Weights of a small transformer language model.
Architecture: rotary positions, some layers without attention, local attention windows, normalized values, capped logits.
Training: a variant of Adam for these matrices, 7062 steps.
Each number is 500 + 40 x the weight over its row's rms, rounded and kept within 0 to 999. Layers, rows and columns count from 0. Numbers have three digits each. The size before them is the row's rms in percent of the matrix's.

# layer 5 MLP up, 192x64, rms 0.126, rows 79-142, columns 0-31
119:431483535478527532539502547602538452513491496546545581426468487557513462529496482449489552540454
111:440496593438539483522464497483469460504487494536552477443509516598434568446466491530536499499509
101:538534496463439453495543540519440509549506472523513490451449494484451519500497488488502468523466
092:503505538519493515541519401481511447556519486479430458521509438378425551434470453522456476479504
085:515513548513528595479583484466510521587445472476467496441523479490580481482417502479503506552476
083:512526507541504478550485526522433483493479491496539425440475451501568475475533450538505474436558
099:489528447495514440529497552556459433518475544465510434516536552437516486492500478527542407499597
105:494537457501525499443464477487449510524488435531431456518530559514546461452541546481514486513482
091:565475587523569435513482457486432418488492429488489496430527476505505468447497465465532482494519
100:520439502464445544514472505468533476575558520428482537512534556443491476512468608468601566532479
109:424488507498491454520536554448482457507489538513503584539547508481505521532584477490473471512534
107:469488505481519504482480490550482557552496453538462523483498542527451498475528567518467483439477
121:484516546484533519506514521514531517471477459547452497450516478479495463447536487494501452414568
097:572400480549457573533500537446464478581484488514486476507507495524502560527443493462544472565540
096:493466467525514412448488499527551449542498406477506484467459466526504532618499509452437481508518
113:479508418511469493532504482474467541584551571500490529492508441454523507526552481578499487514513
103:498452515514511440526509557474447507576487424477378575503448480550499466552470500503498476577538
103:467477504449535568548463529441507476497477455595447458504528554500473531473457528458467447541498
116:455519610564525552458469547432480472446535499521508480502526459529517503519438549496451500556472
100:512488491478476473426454462521548466417508510426500466456538508470510449440543546508506464487575
083:469538518428378531469444499506462541475510540472518479389479527459447489564517547516472481498482
097:490519493483547481524480462490405495549431461543492500506573477479594519514535524512501477528503
109:451518519520502565523445494467451588562477457485465497428505521423461458476539527475520477473488
083:590462469514513499496428505419443502515502454539499536558526550508481526512518552492524536489468
098:536438511475514523467580467559525399489467530609502532485517532505487476470493462520492505541517
104:500499479518426540480483457476517539485509423529567423500512482499481529505491556468547539532425
112:483476526470543524477475461563499476452529539490498485511409492450517523429487533601458489561536
095:507540573470473509483449535443470506510417526460506539508476524465509489463507459584492428498506
100:481473456533425543552444533465425567552451542508479431488507531484468503451513455512468496572439
103:552494519505529569569514481466531567468489574543489455556535453446453543461465508450501463479513
082:493491459524480457503491461493512491519590550544503512517450532506500485553443508533533484490547
092:468454499523509423504482439465568489512504513507491516453486559512536524519554496465529475474479
109:541504427461546473513502530468533529503476475620502506541505514495550465626476486518467506491490
105:494465520538491524540504413482520469532496511408487492458474522425442502532451505504437549449561
104:489491541514443536446469533530500460518491515433529526530504541436492450457477528508492553431476
089:539531386507436509509527495553561505496489517454546547490478522525488484481448435507520462491529
088:521559477464566514428513532461517448499507437501523567460503567531507523567470554429454523489473
107:480450485505458505543564488429460516597532521555547483523463488446479459488475494489536643534463
109:511508530457437516492539499527513543525512442539508508431513475549590511517506512527524506453475
103:529483532511442492445573510415461515539457538516492517480508527450585497516540496527496459601488
100:501523379550535468480518548453569498469476529539502568499507431482524525474537450521533509541519
087:516472505469556463542424441397506514382504426529443529527502520527520480468562546455502479539524
103:507535423522478465469505480575517573523489550465527491524459496526527613504501458582530539473469
096:466501555503544542504457511505496463512537533453561521501557490485426563473384509441491461545526
097:538556509478471553459507531519492521530501531515476551429462497515495532431481537478548456508537
094:485436481490555468484542431524474493479518496550484484493576509516508511472543548482486445447529
085:538540635484586582457516487460488442547469516477501522507506583517451462457496476476508504545553
085:502550464586514473530469504544482485451484503548492535481513537534505538501514525500534545469498
099:555469457527523523513510516484541481472508503460442543582571503485468482452564547484409458519465
105:506451407534494496473476530411533510448422531538532505521555492470529524533498520545450495478463
100:506403479507473505469539493556496443428481501531491502606513509472500482484603513483535503543522
105:525525510581474480557557465449577473481500557465485430509505489463459535572529488481492477410513
096:502472482498435565460511467488506524443462506463457464447537443452526520513498503519523482497504
096:421515499518564479600476526481510433507536474552488479544514526567481561570484553493482493495458
091:512435486500524466433542527523519492538475518587557509497531556523483480501481451502500402490368
086:508516350494515494496475473520497450528499478532495476474485468479524436526448512510490520431448
103:484496543491431438483423565460525503494485537419523460441532485569543493436482515496414517543494
089:466545473442542540445489500470498527489551509482525501506465494474484462566539501510439532530526
102:501509541495536424560557491529514500476524481473451572510539514430510502460516530546588429508470
086:520507527463529509499507514531451573479507506482554447568518499569548481460474512487479521508511
096:440484430472493432509476502486522558456514581426417461510445541549501469542530494540473531459450
089:501478500493553487523433525571505523481502488509536427516589441570465493515446516532458535533382
129:470488515478501584544480459482528533473523473493596518431565414483426600481510505467526428460461
086:453556540522529541461458467540500562451460438526506438537578478465476544552475552529476437489461
# layer 5 MLP down (transposed), 192x64, rms 0.121, rows 79-142, columns 0-31
116:518465513513548522462525483466516517452521468500468523412502486548473510547544494487470517419494
107:471495542447481552523500482415420445469498509512470532455564563542535462493487493435503484530514
097:502488525562518500484455511492543553430517450422536504478526524531547438456453497537590467454501
083:582417492448486472457469544568525567521474521493434547476459531562562488449497524573563500492530
092:562478554475498435437473496539507512449551508502506475528485425528491559458535526498536484462583
089:548513533493515462499512557532512535452445468548492452473402598507555504445508456505454464497438
103:482497472522456466477542437497473549460458564554514479516523578483528531515487573519482524427495
099:571464452510468386495582534553503601454535468518551403502485491497488495514515566500496478462469
096:516470511483526422516553541543422444535511481479522507470468442477477529480475491552503566467526
105:479534534507456593465528497465494459462487532517558514495501436560517470489563424472552465571441
106:610505501425491517470504473555539534522486487503543501444525495478495506480472472563579489462431
106:522488491488548473426474524481470490504521489528520517479467530468510565507531548530435445479517
119:557543536582496546450448454471491470499483463518588534498442503442541489521468517510548485522530
105:495483506529482524512539526506478539480551519552486444469570538477472524439503554582483526451473
095:499465447462438421547506503549496525508473418492482485552443483561519550572502589489419463462501
105:488431576518526503514493498496561530533503564485485529464470481454560493483504581529594494470518
099:459479494421505492471517470460527531451563503520547413497484428454488557533473577473548501426487
108:484484524561465464480588502498517459475486434567468522379539530518497517498510526497521471501464
115:466441514491475482559563467553460498507537552514519482536560447491452558545473458493580503472487
095:437543548538538503484461480478506484557472505450468548513476475466533565500493472511429485409466
095:445545492457486465489534451457475458457525588500466450457524546470474447539483595537472522529565
100:481495518536507498506545474505449493444432538470503540549532463473502475536399585474501462513468
107:377508515519491518464507506482497570476513550514502446570554502426524450479515497444475511486452
099:555513513546481526443447528473523500496483452510497562525469582457468476502506480517479408559469
093:505511457592488487528425499544499510569497534484564540497437480511462480577439409464456554579533
106:497445484431514532500528423443588549515559475450504504450542491478488490456494545483503514500480
112:499478466494469561600472456481470561453457488494508497510525563501565481550507497525552517509516
100:439548498509490536437536518452516472456446434519568500459508543505523567465521508520496444505489
100:520429527525498512487467515535486425517492553486499551553489472497461526521482597525526478524521
100:480471450471451512579505488474505411527451430482489544513480469505486557533497543496426517481502
097:473543484546485425498485479505476497541579455417488514535522554539493498501521492502459462551487
086:487505520498481545486455419450495535467459492479459607488553463494523519549475549471537464486454
106:560441457454453472453456489548536565549485484504487515549502459545504430496541558461475489546492
101:504535515457500532446518467564470499456466572528508552493461552523517570399588431504506502427452
100:406509486539542488483513479486476445470488536467476440483545573476491503514412476554492487456434
088:539445459527482504464475402485522505543459495508483464487527522505473497534395487499532443457534
086:547566530466465533463499509503466422573502475458496536458471515519521455540494521527518491531509
103:506490494493504544494469511534531499458519487451525496515542432509491414468485512471540477531549
106:498565512419463524484511481432509514463537504555474488468534524537595559482483548469441478439442
100:471539521460434467505480522486518533551501500505533513469533474463530561515515540532432484516495
098:509470535419525527565495519431485460474520527482437522581458479558508490429483488488469442526456
085:529493497510556484444475502473533549462433446523504541594511475576538522444554482560538535498528
102:538472519457519540524470487539471444507512515484451479497476463491578496464516493499521550442414
093:427519464518461514458547509409469521468549460523572478423540535494524501498529552526434532507501
096:508534422559539486515440472491477518490471462562545469540533477494501527550545485516454498475446
095:460478527480524568608455501560519516501450520438492526530517510449476527581505521499516458510498
085:507476535439548560425502525507497482526421548523496516499387507493476507444446541451494442531526
088:530544474561517524552446514505502537569525539508534487468515553489477485582444448484502542462463
094:594499484585537562434496446512528551524557492551501534516425533495474486462430465485427457470560
101:476489458544451453487509481508472538420421516548506477540556503539517514531475551483480476452448
100:533486507446488469536492462446520512542460444496614476550480482479483457493465495548466523538559
099:542468505500496475506452534574581512575538488503488508437491557538448462386507491534493492540549
097:495446558452448486546483479561542521523567492509527503451462550470505515438582523542471545515543
093:513449448494509511489518520522528461460543485528546463482486481519475428403534490452467524472505
096:517499496474488532471476564538507470459478508534480561519508470509517504488502575508452578526624
080:488504459562507532520573440491516493580556461476468513529473497507451410459482551501479538517503
099:484481469488529488539529427521408523506477518438503503496448558470483485567523532461543505474476
090:446468531550432563530506503559461536492484525466472507425547506488493401453487515510504465546524
103:439512576482488430521553573559460535524534459499511511526538519434495512495535507553479552476499
086:474483505607466520553526450490541440572526519517518487432448485530473445482505465532543456535467
100:468519498455437538475481483503535533471559498442478406478550437543448471504461507547492405471563
087:440530487553529555530517463444500485485580467445508469473516548553468456516539469441542462509552
124:554439513550445463523459531557453562490449525478471531483479471552570416495485473538527495501589
090:465555528558530485480471507519580550555476533470578497429537553480561577490506607507568532513456
# layer 5 MLP gate, 192x64, rms 0.131, rows 80-143, columns 0-31
105:511540420602515526450550545535566513506494491483489470567498479516430515561449533557482452477515
107:429526482528560511425478468517512522497512463480515543481550556511527585478486530452558482510505
084:476493501507551520489472461506498518591514519529482405483513526441434453513488492513492522404483
085:457525508603493480497534500437469488574481523432464449455548528567526489521454496525558519474468
089:475530564480447464452556477534491572525507473526492446526459553510565544516440553514530490517473
098:492557472560533490449482493502489523537452563474509465555577532465470489474565545527548451482532
098:534560452562466445520546488492526528445561519478488456444480544516470466440463497531533443527479
095:535443511470476462469449526528524538530539503509505528516528432425494429499533521555473543544532
109:515492504502481474520544486571503547514513493516522502496545493449465511501534557535504529448575
097:422520487541528502486455537525471447572539441509520489448515484578439452505541603546481469448572
097:495457535512483512539547485473554499542495449579576530531459569552464481591512534446536593487507
119:478492517549439547444427464526536427478464450533505522492491510468509472547475530528586489481499
109:460497528502524463514568468527579469529525443506499539520505534527470476518472506544608508524549
095:536488555460419579436470487535458458536537477440470460511456510516509490540585494460473513536493
103:459504510484545536499507424469489520565485543533514463414529489454474496470540468539501536559494
101:491497525529445469519570462459571552495539456502514454522477518547545522468500525484508485512536
114:523486494564507497544458502521481508424504495515532444540502553581534487505528514495507505565478
103:519567497534539490506448505464509482501496479496544495437494529433552479432551512541502489572615
109:506525512477489572484523442461524504516572550504525441569536486549553521494483508507521441496556
081:521534426504527530518515518488526522494463480442524502557500535494627453479522516467541457524411
102:503531484484455527533487468463466504477429576496546542587510503436460540506518531507526488550557
107:497497443520533445461423494568494541458507477548521477517479527514468514521587462539550508497544
097:463500471547577450521474447474467466485481539475457502541519558465498545492529582475516503471467
106:529487454591510446537470477492468450541512513501455472563470507511409476518469457459511471595516
099:457426506488473467521541390524485542506526453492512551495530514447507459501536536483555474568491
101:494569547536432502482493465512536498535529500566486529455477442569496438487579473483481509515527
097:450494570520508493487519577458530442521515483524447496524536484524525502544556574506539506541491
113:463505466523547513440421471444494441578533553458540482458482549470456500458529524517532565492529
105:421489502540441512545534491518480481470499504525569453563489516477465475468433478504543477491507
100:527540533519455567526467468542488513434456515545469468495525528476539442449421511484502445522440
093:530536572481556555518413509537491477431502574465469504543463487478425504481494524507501426517553
111:518529460498483529500440545463547556527514494571529473493506584498529394598465482483505539518521
099:446541449534469530476487509444532485545550465421577487451518549467567547513490505467517543550578
107:510512464512492504482440509448505518533521487535461468493493467515510466496534497560511423551522
090:489498516526494481507474450484461458501476561501496475430530460531522458374573481515457494485579
098:445491409551424469533584499518486500475504488573494520486608478473523464532535535488558507420486
112:510480446483498561450507430549540496514532528509547498470545562403462457493534515470551472460552
103:501497497578511526451569500499437438441503419512480563437513480478463472474496478530564524518523
098:467493515564543466516538496512502430509534453508546412507488571538489493510525493422526552505518
100:503583507530556541505513488381568435437511527521464527529544457516538463492487465501490536507462
090:519535443554502445473464488545491585441504483562477480550505454512582521467501575561483515515566
101:516545545457534476504513467531498490517478548474556513491474519474454502447582482481573519546533
100:513579505472462461531445467541476502519494520425441492555518443491564517516520527487578482479477
099:483512469564513596481513538544438497503493444552505535491503535470482463475460511456458478522433
115:491501474547505612554479477560501479477507499497497538434555587421527500509487485508522465541532
081:533487504498488553502460476546488467520477514481537513534532583547518474509488514522537569542485
100:509447529499503576544547539599511529482529517475469427527509514540526463533506507530500504587532
105:476496535555564430466566506546552494507557444504498496446458501572471506484494498415512463468519
113:491585502540471488506512467533441574540467556555458452512503593444503465540519477455603511550492
116:465495483533522465528477480515497441519526485430563495445490455449429502431570521541480475458526
104:484493573530440516516527477444502461499489483558501493517414484515481520513440509485516541532445
101:488508482502531439501465498448552469400470550545492510519441613540460506461549541537506528576581
091:518554469534473491496530511574543486459525468522510465524526538463476520555459594530585527503475
088:438474454520487616486449466528485505444488512509504471511450557442496523516463504430528546507492
086:521547523494504469495529565495514504447468553429489553511461490482521452508517490484449498492592
094:549518574572466600509527533434562459423524538495481495510475426540506481500476509489429524516525
104:485468453516449548534508507557490466499492504539575422551480513474548539514506550503556483451459
103:469568580508545498516553528498437580495518476556527478528513474478477495462531490569506510432519
095:437489468530452613512516422517518514533536464508490541504490528469498514600509498540526527495478
095:529497559546556533451520456501515451541522463602512561606406546558565476565470510503474514511483
090:478550502489505551501525473465547464503469385515490471490485551519510510459494509499535496545532
097:468587542443526501458552539425564487511509517530527475484527484489428567506496461456493540511463
091:507502476473384504467579526469461469512586426483430555532509543495475494484487456494472503511526
105:465572482478441543485529470550515526447495440491483468529440488499545494577505551493507462468530